Weights of a small GPT-style language model, trained from scratch on English Wikipedia: rotary positions, skips across layers.
Each number is 128 + 32 x the weight over its row's rms, rounded and kept within 0 to 255. Layers, rows and columns count from 0. Numbers have three digits each. The size before them is the row's rms in percent of the matrix's.

# layer 12 MLP up, 512x128, rms 0.16, rows 100-313, columns 64-127
106:138192164117142063163129146108123048125116108164121101116091087116129133134204154123094081160120087051129096163145144127143028140128113136124079131128101137154171158106141115168163146137145130
119:154185173122108081151194068128142191089076131112109156118155168134117088065186130081161130143137095150123134118116204061136119164095165091126089108104128054194097135133189113135136090116163150
110:151143109185168146151114131181153068160092137118108166093159119091172117160078130203137171153070138087150081159097148152093060114152151094079136110120156121105056121155108098141106136149099159
113:114083105119169155129160136174175180118109121120148146164061093173133095162132126134148069150067100111112151144087149119089066183163103115106147084122102136133133075132146152136111140097088111
114:134136113128105114124087076096095165144085189202094131127122205123096132100119137072110122144117112061190125166163160083123166195130115148159126127130072140086151118170100124162092073089107184
105:125063151141127164148185139147122101150165176141118157118145137136128152118132080146115068164164086084091115074099124066159108137128148058132136145111113178101089099157133108104141074151170106
094:177150124126159185139082094099077118122139119157131162104150121105100114146121133105122148143119113174121163054200162088208147100122177084115158087162094159157119122173069102164145107103177131
105:137117117151167146052140166127163082088127136095175116172174107089147129110212170080151110114208116087126141092159135096124152125144162138103094153158107133143126046157115119122147163050114132
103:095144180167129186130099082118104130153150120098131127112127145182142105109135038124064129075134101126104115111145141133106221122089077138166088110164090079137158132121133109148152114119158134
077:171188088127172132136108100084150131161120153150111112125195099057130114140154065059103207135183128142129176126103091123088181162165153093136092104103105061142107199130127096116119078126102094
122:150149113141134120159188138145114132122147095104052148105121093157196037105118103140075161100079148129070110111081117130140127153113102144071071143147137143162159171096179135111122128150188155
085:139088091104109142102173199177116160102136143104131092150159091146047104125153116145097137113106127166128144078125102141107140096132098147034131142132129125112108099105088157158166152110064149
087:111165148121132095138147140136115161111167145076132138155145133208178108142153173145144187138125120098163055182112112108129122110112115082100074109157148139129086086145146144141151169191167108
095:128179128145120110138168146174084102101126131157127130153141142100189140147114141128075057175172133160145100088144031135220181044174103120065105126126111144121145111102163125130130120136151142
114:119106116120163135110164134120179081143098126123118150095122124130101111133077069131097135066154098139144136255121124119153106050092150099084109124127058147173199143106137139164142137148096138
119:117090159137154062156127074151197146157079130129097164152151145144091157097124077176149145142135142111116124171038155164099159197108081115128079093097091162103108158153113154149154086169112155
075:110229124101035112138088134164155175175122102157128110119117140087127111122095162204135129190097139199118124177107109152098185107133104117155120137175088141169122106133166117076142094149111131
111:135105146134112126122099115052131141134181108112121139108128127162119096144165150110124095192138118161068128121111157155135115108076145123135147146081093097050132126143156143112188125098065153
088:111103051137082162138160084133096091162218108097149174084133145142109085195129042105151192108105172107085148147145133139136151160101104131086151135165172137109146157186106111143123122122113133
112:165123111134123111171144155104135195125074165136115182091107104190178132162087116145129181072150123111091136120145145171193113132131137132168169097075100076145118142164110120113099115118168187
100:101138219101148122128123119108134146132063137118167154139103086164143105150141159166124108109123197115141139116135157083185142089154185094105125178118088135153065120086128124074139169150152174
033:153107132118135107129137166135164101157181119108131086181126096171115175147124111110107162138177147177128128075118125113184115086102077156078134090146230114144128145089120115053128161132132089
092:140129127086113144126166118067129193110115116070169132055157136135086107167140081154114124136117107145108106174096119151145166130104147131148099140126172083175123116097117137178112135106066122
088:126074091104140130129070169135114113140154087094135160111142056109175087167081147145052061099127149112155121100086064159135146135078233152122132107146103139140152104131174086139125117174178115
077:178145160181166118095087197093160148079176171124124131123104138162101148132109143149153093107159098083109129097149163127140081079202132102175122076130157126134096131129157105091138150077106135
124:149162122166111110097104091112113157119181118146118137131143110134144169160133118111137147095174112115155142099158123128173138143125132140109126099144076105201186090116136085089086158089191109
096:066104145147173119067195087170167065141091130102126141167132098078191108142179124133089158138092135184146158117139128130111124111148078096106081144140158122130112118077104089090156138176106198
096:131103169209105085120134182109115118099179103120109105160113081139077129141121088174178093081174134150107142084124067131051165164135168170155110111103156128132135225114131108130098112127141156
098:159103163147103124130085140163119065163146171136158125126164081107142094083167121118168130135092164130123127157142155135091186091106161156057080153159162183130176116114131097155086170115150114
108:125128128055168155179166173083127154184125168119145107091139124073106150136182134094133177195114092044126199064149145118161112102101161114152119111138136204081119135136083102067157116139135097
110:136090190059127103116133158125163135185087117128170157061133141097104203088095125172078149141153144096146040104066163079123106147088157145113130147145126130131162123112138131099142108146097087
110:174114103082141059189143158130117132066167127139126098051092100107071137158190154126111092158137160159139164111126143188078130139015100095145160104159146111089173122080148155155096069117110109
098:124128120157181070189118118115135188158178116112169158158163107144099154173127133139122150078136109137179134120107158096138149115128116144131090213070161093199089129090092142128124086068117131
092:108141080104080145155197143143078164126145126093041100150202128157107116140146154114131139138188123069146150079112100113101162124138146133114121131092105129105107187106157165142115054143114093
090:145154150067145114137187039133095135180100103090127149131090130156102110154113150113100172106153102152175185083129129117098174077121117110160109150148098080120080108180099184103142143143164149
107:153141185138139178132103125116135103100164103167077095109177143122141184094124148105149128170143157124068122079107160104124129175150154094144137141113117082100112139163149140132168075127079158
076:140083147117158127135194148138168144168144051123087156157085121065123139135176132138161148129083105074138104176194112129153128137111154126078124074100073119146145131105147127098096173109111084
112:108099139162147148130112162255107082082085082144170123144095151103144132116119110096108133136125145194130142130077127091124110158113120139138158112110081085125187107202186146125093156159095117
101:109178118025095091155117149105151142062138166105127165126164172142101153095082124154153114102116127120082112139110141183120101187130051111152140134180152105141129133077119150171158130132104114
100:097168104134137103139094133187167095146137124105126115093133127110128156128133126123103147156180133154152088092099026145070157113160150101121121080118109150145141131136168168055182158146094102
104:124097126150131101097071114141152133136190094149158222133087043143129090138092095140161170146122135153114163100170186158129134120165157098120174092123141124152151170115128119151084093176059117
107:083115154147130118107147129144133165109108106150143204080140104155128142135139091191135118133134115071180067119075170140114064127050170098141193115105168155141160173126093139142101164132161130
112:116105075111206119147134096070126084130053125108079132114123102115174155081081123166141079133122150130133131138058141141096119175142135148157164144114108174114069119137143124062168107131100101
128:162175172134138093137113099110120072157120136136134163136123160057191126140156139120120123123126108139138127076174193102121100107139089081164129122112084122114097090144117140125141097134180086
123:177106170162081120109128103115075108158094144092111150147151227155120123139134135102149173125149091077140157166111136104145081149076152158140111093119087143122136126098196105144175109139191144
097:119068160137158128123086123102140116138135165109147162131081110122120129079168152125126148150094133088142094145145181130161141128072056172046119138173078151088187076164081171129080163135077089
081:109112116147157132104179131033112160121147160171134122184142082164175173163140098118152134152138138177130057145162157157118116176139101131099072122103167140136126135170076126151130111107170130
109:123165081188192143184114159140132109115157110141070102167111141136149192088086111164114079097153171067181112119093108085147119071120165165144134092166117155122128127078156082173134148156078133
063:184148134106137138155144123087136075139097126087112112112127120154180059123107095151126102115095186153114107158132158145145135081146145160191182107148124177100085097094172151132106146098131153
110:102149127128133110107095113163102167102131096113066150178144117157120138151093149120128142149142174092100151106108147151152139082152083177108106128079101178154141084126156146155187157097124158
102:147104111160115132141175157128165120161152151113129123140138147210119137134219098113097172159118097114108103060079120088121110142184078118181115181104116138113068091096172162161150147078062144
128:121123114154162179156084097097098171129104150111157122164195174137125122141137140125104166126117166153170105105136089108133147145186134174111186112134115136131108080074156138157098121163113188
110:146137129141204141154159135083111094046155157132221154133116148148097137153102162130109103110170097132109158147110148131118100081119148115124072134155195097117080093088149144095099093172104172
128:093097116130121171143122149100129160161157131095142135137163177104156110078121117193167099142223130107138142133104135143094106121120114127140107110138103166073149043138095124123135148114151157
122:153128146126190171172143107100115098144111163139167135103128048161134103185048162142131113101124136155163157139084090119093121129089141100185168106124167115146103148138142047102169117113098167
108:110146074111119160110101167143133110124167130168131122154123097112140115072107184138127158096141126118162142136129181120105115105142156122082137102137104142085135191098141119083172085192161085
109:163184098119139142102157117139133107121120095184154096075123151165140080127182134129127202165156137122111172084084124074090094119139092105171104121111125147131092143149188035145141134141127131
095:094150136063143145174164157133167216148111134149128127089111148171129138103121089155084144176144110143142097061095165094110118126052170129093153144106165149089165085130149111123122122194127104
127:080123160103037136087153163076140162138155096146153124157112169146096139132077132087092126103120171103112129119127094119130093171117134068131141099203119121100098153210139097125130095109141091
118:102112120108211129076146160086053088090157087135166137140144109132121089133057149105169161151167083111151143110153131137151179132108171157107044132131150180177091165116161162071103120133167160
105:141197150100138145164177143103140175129121099117111179130114135108080058167122124136173094190087115152078139118140152116102088105140171129137165155099092131191126128181143117087076049132177092
109:177154125101093108159091112109136076113160126132089175071173129109093155204162164068102125142139140095130092096103158101147154109157118158103094203134097160098151147156112148137153122155113110
093:070142129109182117168152167083125168078121121135102137132151120109119139140115152143084091118113152128161078112123130126155120103098139135094191107170165170051113108222159149093176184148112041
086:158206118152163107125147136085167140096162163062128126174111192120119134132128067140121090177160114161165122163129098155170166144072115191149155098079146177123086170155109122152141085148093134
107:070116107191121144028138112109155157096099153134090127079107100094081116137109059124093153095097106193132127115145149148049128153094137113157149154172095115117168134138099153116096088136104142
103:095140128136100151095085095122150204109135131121137135091169104066128179160111087138098160161082106172163118130137135078123093179184112144132129122158153152088115121165124160092132134177112159
105:098159110188129124148108130184159109134158164046099148083139169050176135162086161104091141136155098154143144087170179094115091103158138113164123110120079091085121155133160134119131135141145164
105:164099129147118142137172116114127149165136179124180108100111144138155124164091162087155100102143103085072079144158088131152145128141183123125082106093098118170111129175077120081120146139072137
056:095193088123124153134090119118123121123126144139044134106150115159068130156120066109111185102161059133098110124182129104190123184109083082085151091103141205155159144177140095089153174187078083
091:115100185167181145157074136137122126158122110108117146149086174142082131181135155106083108104171111097130146081125165160103177184158141142159163102093126137104086108107082153115108120073137181
101:092034143176107129105083101156115088129105168115096124136101139166122131152118137177125137109091202122175141074150103098160128122112125131107141091093099169158132101113098091113158122080129122
098:124172117083161111152168064171130119116090098136106128086133162090094116128107113120130150120081127118184115128152099151086144149113089136176105128179119130188106085138139080077144095107071204
087:112142194221116137105149099083140138119118101116051214093168151093098111146078100164142122127123148140152096175121135191092128109100129207119145169138116127054105133165101132072150138164150136
108:126134140185119127144129076149106115095185147143132165153108111070160164161103084126083127150142139131042140120094138105110222084132108123098120118136109099145145091175097173186096132170168166
111:133075137176124152148139095182121109122110174126179121116155122143129066080161163123104150142141158070115065135047129092181173129094133100077138127135130172128153124117142109120042155137159103
117:100128191117139094153173148097111084136131128167137178163141106076124086132166102074142119168122121108083133130105150120158172102145153165104105124163146128154136097153074085184128057164118146
108:128137094129125152131132136090130173134082102126161152096113150153128131122156100098082175135109141142136149133140129183170073078134205188142127154152114060074111143099098085125101111122013181
056:146142112114117139073132146154119093164125161141077168132129157188165102081132107147100131134117187153125076118129093192148074183117103135139120094159135107168118106097122148150162130095133089
117:142120158139119095109170090163115068164079149152096181115059117122098095134063167131139205142146136157137121105142163125128113123091076092100099124111131121086132151180140138104167163086081119
081:146182154135124146121119119129172189151104086157120148137093131160133132074181109154191042146161168102147143105155077136063123070104099098127095157109145162130106060124128119093117086096155132
118:048091109138139163094104098077125134140099169126118116115111117096132142172083122105079177047110161121097108149105100115141116147160199094113113209126094174111149114072147164198171105092157107
083:123099096145141156112082115096108141150145156097077177153153140101086138098135132073141063145142161152166115118172122114174098193190113071197139114106124159134105146102149032123160181095108083
093:175080166130138135137201131170112061120141106155124089125120221082142099145161160087110107153139142110146083114123124081152110075149080117104138103191120100145152086187089136142082108076087123
104:105124138132120144085065146157150147150085152086146128131042104095124107138188127148162118175045124109169081157108180136115098151094134141165173118130108157110184158150091087051193123129168142
044:171126110156149156134109104126130175142139105161160101192145130131147112128078164109131105125073095114123149130150192138114132112086104112141139178086090151143033190074161107055176100130146077
076:123126165136122147117098142177110088090092112141097095147126137116095105139156101157074119145051111106107112064147139184083157160124130104142090122146097125102141119126189141134073179135139182
102:132081118117178149094173116138144118060156155157130121155147133170116104140080152157169138097175178155074098107174199140166042166119101127152158116149126192149110136162126196138127151138138112
086:109103089103127154083176146115113104132093150084105143108162134175099104134108116193094162137108131120114112122155144119113129142188125092145131116120183063114130045169102129080103118149082161
106:020111141133111162111080099129187171069146169146123081158112129123172105054191081152107147138128176093088114122078083113139134099081125124117120147197109166108165091095130160161098156128183161
098:125084058109114159145182158181145214161105119106148140142078181117128117057077136150200141105102075141094080131188117089154120139162081116136234117066128133163158163156147154155136152103087111
099:087131145138090134146117135118116103118102123187122168118140094104118174148168105168163148144148182174113120136180182090147149155149129149114083090199125143115169120133103145128080177149113115
098:114125156083048148175060120135169079141097124085151126175111161169098146114073129124158165147132155094141117101153091132136147206084182145113145062103131221132164160118139131137203130156147093
091:094140168171134131102148135144160127080130110119169154182115115153097183139123103165149107187095162160100146205108113084076113105083148092147129168151097114073178155109163187127109120146133152
112:111137136105168173107084104117164097143109187058152145123113161130116157131113089142121144121083122114101135105187117130069137179188141150178110114143138132156098111114157182116140184138118134
101:195135121130149142124119094065171061172163156182124162111150077137133122113098110106081109112114107102096098038181068137130178096127162141165167105134120130144136106180118105094110108124160066
125:157145076163158099183141095123137126170124137082128142090186132114155094070140094183124128092135112113118108142080189050113142112082130143122100182127176171115153127028132171107129148167143102
095:132133073187134118143178107101147127147191163107162068111156125120129133119143109156042137171101118075118140134084088139110163121118111060057153090168119116126091153128159119168160152117131151
107:114075142082159138188144157132207139062100156114090151106112130106070137145100118109164156175127107110094092078129136079136100133079181150134085167154121137209141150105119163102156116173136143
113:083099103149169100119122175142153152156159136130153113151130165133089062104076145079156127188143096102142111163131135130148126147152130093123089113113174114114093096163163139090094064119082187
122:084079138108193089135104144107104125112137095154121114152098139156147138106057139080073159119102156140132123148068185130131102139130130091153108180133117118116159106120120137117164112064170109
104:113157121100121133119086141140185112132125173125121093098112137125097085117158180137107144109124115159181095136190129048069157139127096108079145102120092165159166170144137152102117160128111140
109:164130162104113139160121136112086125143063094140096087115099171169126123153130154122146111149163145091133167087096103142153048175195152155179107113141180033100104137136138119116141079163087092
117:095099135119120118113083166111123163203100128100136106113104102104135165084126097109099108163162088164175146106141115119160171115106141161155153122103128210127163103149094128095092112106125117
095:088145116157136095140118108141163078147135092158178122123083139099163106105218125168095118154082162103131136087143195058079074187093107093163144144122125056141111146106170117092166112166135178
102:187182104146138115167148131098140135138088158117172108170104169183152077110116150119171172154088140153097140148092144111133117117067126124104084123117072131179140130144201149108143129143095145
089:156101193112142095126163120171146116127100129123100112167111147107118148056159142188139093144092080150121107084125077130140103138083088129115122129117122144084120137115139151110068123165084115
104:134134144183099129174107142168118148117080120100164143117155083161089112089141123172152095157154086095175144108049125086142079146098114187076138152101148153107147148122068147168086079134164155
075:166147145167120123096139104067137135138070146193084170140079095123157094123090091107126109128200105188138078149111140147126085106151098118100099164136138213108189108127113094137142107128152132
101:123178165174077096150115077092114105138141162109072160113148110133120135071074106149112144147093112101140116125112098191145128118079104148133123165112144177142160151061128109139139154154184108
095:194139166054112126118108123103157112139089155104151184138122127136130153109133131176113146112143111140123100121144142077131101188179157095084087118115183123191120122168090100073191136224118142
094:071154166102139078181096129134161118112113082118115153102205160189158159147170122105118124210086139138124128158131154141147080116125088138152109232116113125101158126141142113077058087121098082
096:100097094092089131143131165129169135118165067114118121058127131172116130140090174175153079101120128141069092112134130156102068145130141145119135100157161183180193117110130148135115177138080075
087:085070123116120142114132077142138109138069113184159126119142119134125106167130125175180149142145182100116160107132153128168186082132131198160110094130169122120104152141117119137132166139168112
096:159118188115086164184130134075153165119159079133129105179118120103159116084189157125066195200135143126119111136159076120081104130160143157129107108134051165109086100102063089089085144104067165
073:101156146135138114082106097133178104197136161165090065138127101142150115116128145119119132118167115103120093156169156220095129157090105104075151123071160154164092115133148139110165095093132149
099:146144119126192133096207151089123147171126148111122125092152126132111117118068100142116172157166100139096125165081137150212141121118083167131119103117145115088097148105133103185137130105044159
116:125122132168163133140177134102108134190118130123160036084115141082079153136093139094095193101162126157122073067123113079095118158106136100058094117116111114109099140161154149109108149133133070
107:120181161148111112137100099091124162109174177108119157194114125109159142089135164129128105100075106173140109093119127181151078133139108111107111043117086076067160081137141152090153088108088155
089:177110158157152147128133100125105143086193145063175171083112071108098108093087111068149138132144128058148140107101172174156177125090129159110111137139093131074123167160140146122132194112138138
102:077119121131191117107145090148091133142069141106073159130140138105099118102152140076112103120152124111102131181081099130098146179133166105164111162192121098107175162131119187148087021158092143
041:134150065172151091163135155133159176133091090133128125100104133122160127142144099136126143150104132117140114129058093122106114138123049134107123108132105123106049126124077172176136143150136155
094:175112130131176177140069112117152113095048102059171158128091165121143147183130093130177098143117137103112157120099113164126129096131122127112160172122127183106191103060145161190154120118145131
111:120133134177128104139127126148054185088098101162093139152097170107109089148155077133107145097109095116125097162162138114105155215127131177111100143133162108167160089105076114134098155144117082
088:088120163190109162118125121101127139166181134107168143109159133132155151134197117132129140129157149122152162123123169071145106124119140174118127087136165082124102110144157130133146221114087114
110:107125147151092129159130154086172148121110116131101110066106107134114183092116078136127121086185103069185114136120179072134140142188116181122134136146175144098147195135133168093115134106147151
094:131135181114134103119186119070142152127137146061156127128158121120123150141168084156093150186109116127175173159135121170105130086091092111095149111163105078105123155125106179122138085103162152
062:106106161113062118103091149164099133094125176148105137099136134144081124140154124169087145119101102102107123145115140149119099098084193150137143158174158178108149189102173107159117133163129079
082:153097154131100133167101150091149113095098076205155118102176116121128157076164092096158157092176144094063173139137137124109156066093099113133119127101117108103100120149132140165083086127156141
098:155080183105154131123156106072111106143146101120167111137114141177141145114194120090116109109148170129101118171108134142147068115084134145093198141095137095096102139131166166129134086150089133
107:101117114142155138113132131148156100118184079107096141153160181114145152138144098122160107064174223070130080124100073095126150173108146124104107136101135097150160131170114100137087149096193136
106:140170117089139100161179123158056157131149136143125067164137128188132172117131125128142155128136150121136122141113139136158124083144145133090113163141118147066083128152159149160153109081159105
086:125116128176135135115139065093147179116143087164157108082132146154106157045084124110125168145120087171198108102116120119109127112114145156143118160106181116035130125128140128110093124132138156
103:062110129145131147126134132142108158166111069169072139082098069159067115073109129125106103078107144129174142128083117167118141076107150139166160149147084129135115150197141155093144137130149123
097:139133176129137142097153090079096141157136153104143148143067071098122184147114138065155188125159158168126148101109137162132155142171113135160163078069109143173144063106135116025133069097157085
063:167155125145050147184065096147153094152098153097161107133151116166105093098141143122072086125129157156222135158079195193148162138103076127130130117140120120188169148110173106162172137138116135
096:122172202152114147146115145154144184111141149109187106050147145116123211143095130081087146129136110082176182170141174123122161191133106123160146100134136084130069147166143140124095034125096140
106:083165165141117140146101141099074130142126149124129132153118077150116164133163138091099121070120090170164171084202128171137096101193081105144158177120089129060114139124140130118139142077157164
118:129193125134155128135104177132182119166132149139119095177095121123114144084120142116107113093106128169161108171137186149146078150191139093109123130139138105145157155138140057074168213159068136
118:151073128136212114117155115184147141170115170126152165144187159089134096122165091150136097086132116070101131137114126091106116118114131144104176098107087125091105066215125171111152110119122139
095:111082137162132098118146190176131109138162161121117114115143137137187090119170104085191113099180111134064129110070155159200130183125183139103079168142172123130151080146152099107116090112108164
115:094084155111112124093105133084145074153098102101149133171132146143110144144125142114143152132116111183129183124035147104145113165150147119118089185136138138135152119169138186138109116104119153
077:130091157187145160170114183055123123084158106137115183143129156114100104111119170098137126145133144217136133060095092176095160097088061133171104090161175086130072097151153116104138097198142153
095:167120112194149138106134134120142121066136133124095104143102087131108080159194107158110111126124152120147126138176187058059102084171100113216158101157111175085131102092116095156121139052147098
098:135106171088102123081147148156098115127155146143143085086111108130120130164108102112172118118102115128089156098169155089128188165113123138184124155138072147177141105119102174136194084136138101
105:058083137149152141135122141056080130126099080170140145105147103084156155133143139124142191153097169067103104127169154149130063093152125151137090143118147136133185129141187134150111081092167103
106:133148124136182144188187140099093148157153151161102127132163163110140096112106174139119193124103124122114121152128119101137170158160120087110103132133058115143114120137116064084190172160136099
086:109126117172159144101105097121130087171132171124130178143117110122124088163102128056134119121099150090131145114155141122101174167161182147134110154122161145126130081158118086106122082098043129
114:142129126149151123132147151109171144139141114165119138148127129108083118148106095185128125127160149193123127138060099153146108191086161150139100096176057139134160158130125143116179096159143088
112:080129162097149142132061153124132128162138115152117170094202095145115144145151134133075082127156138075154105112104140150159114117081091109102121150136137160021158173165103126131148138066143167
100:107127181146096114134141133155178122062155120135114148100107152133115078155146127111171009098158145130132097207148191156074138102150125109104116097091095169138087116145149131094167108151156179
108:175141083121112118130132137050130081177143157085080101190161106084115133204100122158200114119180108109102133119083123123156074115137104147126159108112117157104093130145189097156085177086104095
030:170038127142152138125161128171175117123116063133113088117159121115182055107131138077125096139161133163150145104120108167133136092120072069133139108156129091155137110113135167088139144106097121
099:133139081099121172219175104131128177135084144115115094148133128131082146151123134114111139120146170087133101147137219080153074138120123087127116119122100119147121092193111124108130183102143123
086:128087106179075101149131189144134134123115137077136159135123150071124106088038160153141126184113152076113095102105138080121109114062117128137125209140136118118151134093188152167180153097164126
113:103121146099141152107117062140104161149159139078167089140140129106126159140135140089112093100112106135157112114126075121118110130122109103138165121187141102155133126176087142139161120133135150
117:165108169127115111144122165090092104123116166169100127103151104147155125083120078177171147121143125120123172133163135165130131157114130036120105157060177098123120156146153068134116161163131138
112:074098171126117169150095156151086167129127142165096089171118145144118123171148115122103156149162093059055162105158062183153147120105115168160136163154180115166088143128130120140122157140109117
087:148117133100167148141159175142200130125151149092183070146125129145172150144207153101116194118122097132135063133129158079108180088109155119103111105123116104118102109143106111122065125136127062
097:098111134184083139088185146141113125147100185158074069193163151148085165107168122085128141166119127128120149074160063121087131121039053076138110142094140115146122148141093180086122121135127150
117:098105132193178080112133139090086173137077085127157148143136113141106130069122115147133112143178112130200092121103155149134163134156165142109121121105140134136169147194142160152103119131154155
038:167146121193108142129060071117147101112151109128164061171130164126119171145136077127172115101160125121074153066135114161085082164117080166164125096107139153189100207122155120148091176078151146
112:125082181106137123132155113108101106108100139145090127159060165184135081151116115141125117162103110071149157155180083114152150152144181128093092088103175109150117177173170138135172101131116083
090:124118117149173124125105138142138142128105163133123180152146176146139102087112140122155137175133135057148159117171122172154119095083066127159067091142114110194063127109204125163115123157073093
104:151120113161106145151142129147099127177051141152150098159142139107028157124112148116189116130178136127100107084151130140118186122101137128189154110085130116148085127149070109160140145149138134
101:160171122172129113132075096122153135116131134103044127165144063095130157096140096127097140219110118115100116127111131158144096105149144157086160126146110074131137131149064184171083148121128164
110:128123116092122170082095121117133070115152199105132120116201164168062117181132093123163129100127121135127107120136106105140126145144110068035142088155183163104173133151139144134137113135089167
109:119033170148155114099162114112158109078140126138107133104122147182136095170141087084120117166156106174093126090131142137161113114150149088127104138181094067153164161122116104115139171147120145
100:135179135118116118156107108117148152155149155142105111119136116142128127111107117105130154101097128199172220096070136145124086186177150123134117094132124113094174136140004059109123102137086152
067:126167095159152117190111106076062083132108125148124093081125123143145146171179107123144088110158153119087114162124110146132106136133166144124129134113142144151169090181094166158116121110106118
104:058156179124089130125165137097145141113094082092137128097077141178136092111162166135116086165127152154165146081082131191148075115146206142156120187137096156097142155128151075174175149183133133
097:152159157176114158128127119123134139142082172103089126145145124137099158085117121103115155127094188121122171128087084123046152193066171105085154096112111101198128115065143237153144146111155173
099:067126106157176122171092149161160140142083080136145145138148166176159140120165094147111135142122187142127043197088179132131132147155090139119139197107139155100131153131133158122104101168099146
111:148110138123112132112166141051097111187137201060126101125091091145086134157172119138172161098113109138144127106134133079161079154108081089126202153107121114092136138107119144120177102150087147
096:139121106121120109126132134126139116089064095144111122100149157145093107155123151119099184083175108103187121135214121159100105145125102141190159189093117125131091108150102098129171178122146146
096:099189062146136163144066135104157140153161127127092140067144101107121148101140113139152131078179132106130083138126202146111144140126148198137115144073095102153153129131169127174107136102110118
103:131095115068114120099164089154149092132052144123139102125144134148067100111130156126109120070148086122143160139089112086151121096176143054102122162111116092056208084142062167120126124209166185
106:107170164100155183143161116136079143153090098118147170164184156077184146121118098101167165125167186171142091084099153173167153146098165148123097189118114129113102108090143117124115169123136131
073:147129087163115076125174165107139080145057167152157109147131123141127110092127091179188157147160123100115161145105099175130116146187135181124098067122095075183104085184077137155205155152185079
038:104106140174152131133157136055124120142099168083082157079175189159115107161077126162158147121202132165181125169175092201109126108142122112138163124109141146130139111107149072078046115061124131
113:155178129157129166149162109170155135115088077094112178172147096086158135168128109161081133142085128169096157077115085133104155157132121089162094120126135137114184179215136182150122117148137103
114:187154107156138133103123139144087181129138090094182144136131127146155121105170105179169116163115122112130132125150086122100117146086135117180165102151017121084113100121129191119155142129092144
097:129141107121146135168105131141140118137146120122098134145116088083123105060165070119099155150150171150196130123067123142137167140086162115084057075070121129135126120071115154140092115198118145
109:086116154068130100155130053122101067160128074150040077064158123169172109127124080198124133069144082113144124167134171195127120116166157143130131150134136217147173175071098100148145147097139179
076:072072100122154128122170122209167099133087114138153158158085099115144120123093174086123192115159093112136104143081153124137141110153137123109137121185204141151135161103131120148165084193100072
091:090064127144150081159125101191087126138093133070119090123097123146136109135175155164084107133085117086187110159152149111146109110140192127140151151183137135103086089126107094177127120154078071
084:129105149125136170131076113054132187111150074142178091074183098111098154159162110185129149110088129103104155121135123104189186125187130138170132157132115103111104097156131118182138105117121154
099:114145118116159216151167120139162154150052084052157140169120112108152160069112146079094124170180115101148061113146137091189048083105154131086148112137127123106129110115141122102150135127102143
109:173133084134169087112115185136111140140121108079122192075110134133145106106166081132148136120089136088160093153134180149174146076072129084146120071095112049122161197106147092116161173107153130
114:076107123126152104132119104080163114129109135129090124118149098138097153113127121097149186133134189182064143100112104090103102127187117090076123165147100096156215130119093080092137102169080128
088:099162120187106094052128113134112181152117118073141180125109147144143110134108065137141148105132156146095158139112122169081097097148129115075111138082072101075088142105173170140147137145089174
060:090130077212177116172137147121149131158134147079100155117130078149170157170131076173091125107080144086128133113134180145152115077108118098137110123081123170128129110096165123126088142154122080
107:086108153103131150107175116069131135115155148087065132109207122152109106131086161187094128140116161121123162147132160119157128122090095102205123132149056145173130121116172107152155165114131131
080:155087082119162152157137154080115085157121170130125080118152109114176085109173101101163092094056170092165189090153129099142118110155065131115136111126107146151079100121118147139162157123097120
075:164104079088137202079129171098100094138080080160096147109127112120130090138100102148138066073145083110127134166133175200147144164181173171156037141120149119130127066128136059127189109087142177
081:090101138096156107195112094111116141137092148106094144091136092108185097164145174107107094069105185118119131141096150140117122089122091122138085096130136134142095129101108136107131160091114176
094:037126122149156139142125082112160181127153087136155117105138087204114157133026127178120157114086182133165074193067139069146085130111090146144144150139125146129168122091138091135170145120054164
088:071080145092152128088106117043100146114074169212116197120131094104134187104144123106063119142158185164053111147129099145114122114146143172142116136187106083077125167154096127124107125069128155
105:187123131166124111163151168123124102168139116135084164067064173127119159116138125106150153097142169150136105092124100099129115119114163108062119095177172100128162027117123096066128163161114135
105:138087152109141103158065094186212172126166109142151102095134156115085150048123136163112144133133122108137104163086168118124116229137112104107185116139132062159054100137161115114135119096097090
049:147139116173091103173164107153124120072138139153134168116142071182168144119114097226149157164088114151111199104114131111148142193181134125096118127068127144109139127144083126074119108152123139
097:156083122146137095102099172166112139117139126130131118114165166089126181148092179122158155176164120086102045126102167119170110093149182127131180118130051108206050174182070158087136150145151142
112:122157127089142139138145078151145062132141122098159166126186156112132076103154164139143146119128132144117079122144138082129080138183117074169116129096078230115100153141126127168116119170101081
078:120154148159095117116158162181140123118134127094134144167086113104186099132161121111077117148162072058193115116106031110085175119122168166120109069141084183101095156160114144112089135134131138
067:153122162100162159184141130163135127167106144165103092101110095160079107135068229117141104132077148133151156141143153173128060130138163173147105101192106199140125076097082167111108107151081133
065:144086099147133103138117130116130089136074090124114180190131180144140147137065127138113115122125119153126218173166187045105169139164138073118120146120116094112154156145130094132115135163117126
095:175183139067100163178088143153136054129128176112172102114127122178147193141147055080106134122086091111186167155135114144169171091103129130123148074146060130142158151118100163105128130129092094
068:135072103159156093151162123122117121136146130116112134142172095146080156127123141061131113127136140110088162162065132128085187133108114108158104129088093107093151181141113078148172051145084177
080:140129136121099076084161163148113097068114113162184089157115149117073083129075138090140115155152137115067123150142103116083119084110149132108109121102171124140180185102089114191112122183124109
118:071099135144119098070127184075122105163157116156100129130133192115120143130159097047168164141194116151110134159119180123122137149100110090184075099143144177167125077102169077189135091097118084
090:100094145143108083175105145137122082153084193144095119104074085123091180065140108089123145143151137169152128186080124153105133177119147132121124145073144141137152105190144067098137109131148137
112:124089191129141111172184111137182103115074124127180167167104212109128127133099117097149114114149135140082145130128086141090100089127097112113112138086133069105172152130087131127104040114104139
101:135103135165134154127120181141109108129150110125108087125140153085082092090138097213115147118098124069193155144081115127162140071184145150104108153140155113138125094143121067088140037156104106
090:143125158119087128135133168098157160142100115138075120168142106135102110150105098134090146130053116114132136113218077102144153144090142107100101070140114108090118183076146110114140120109098138
096:152131099178068136142127148089132075186090135173086134116115143088199183110122129143158167139132192107125105102096125117108115140151151159113080134124046087139099118113154134182125071162135182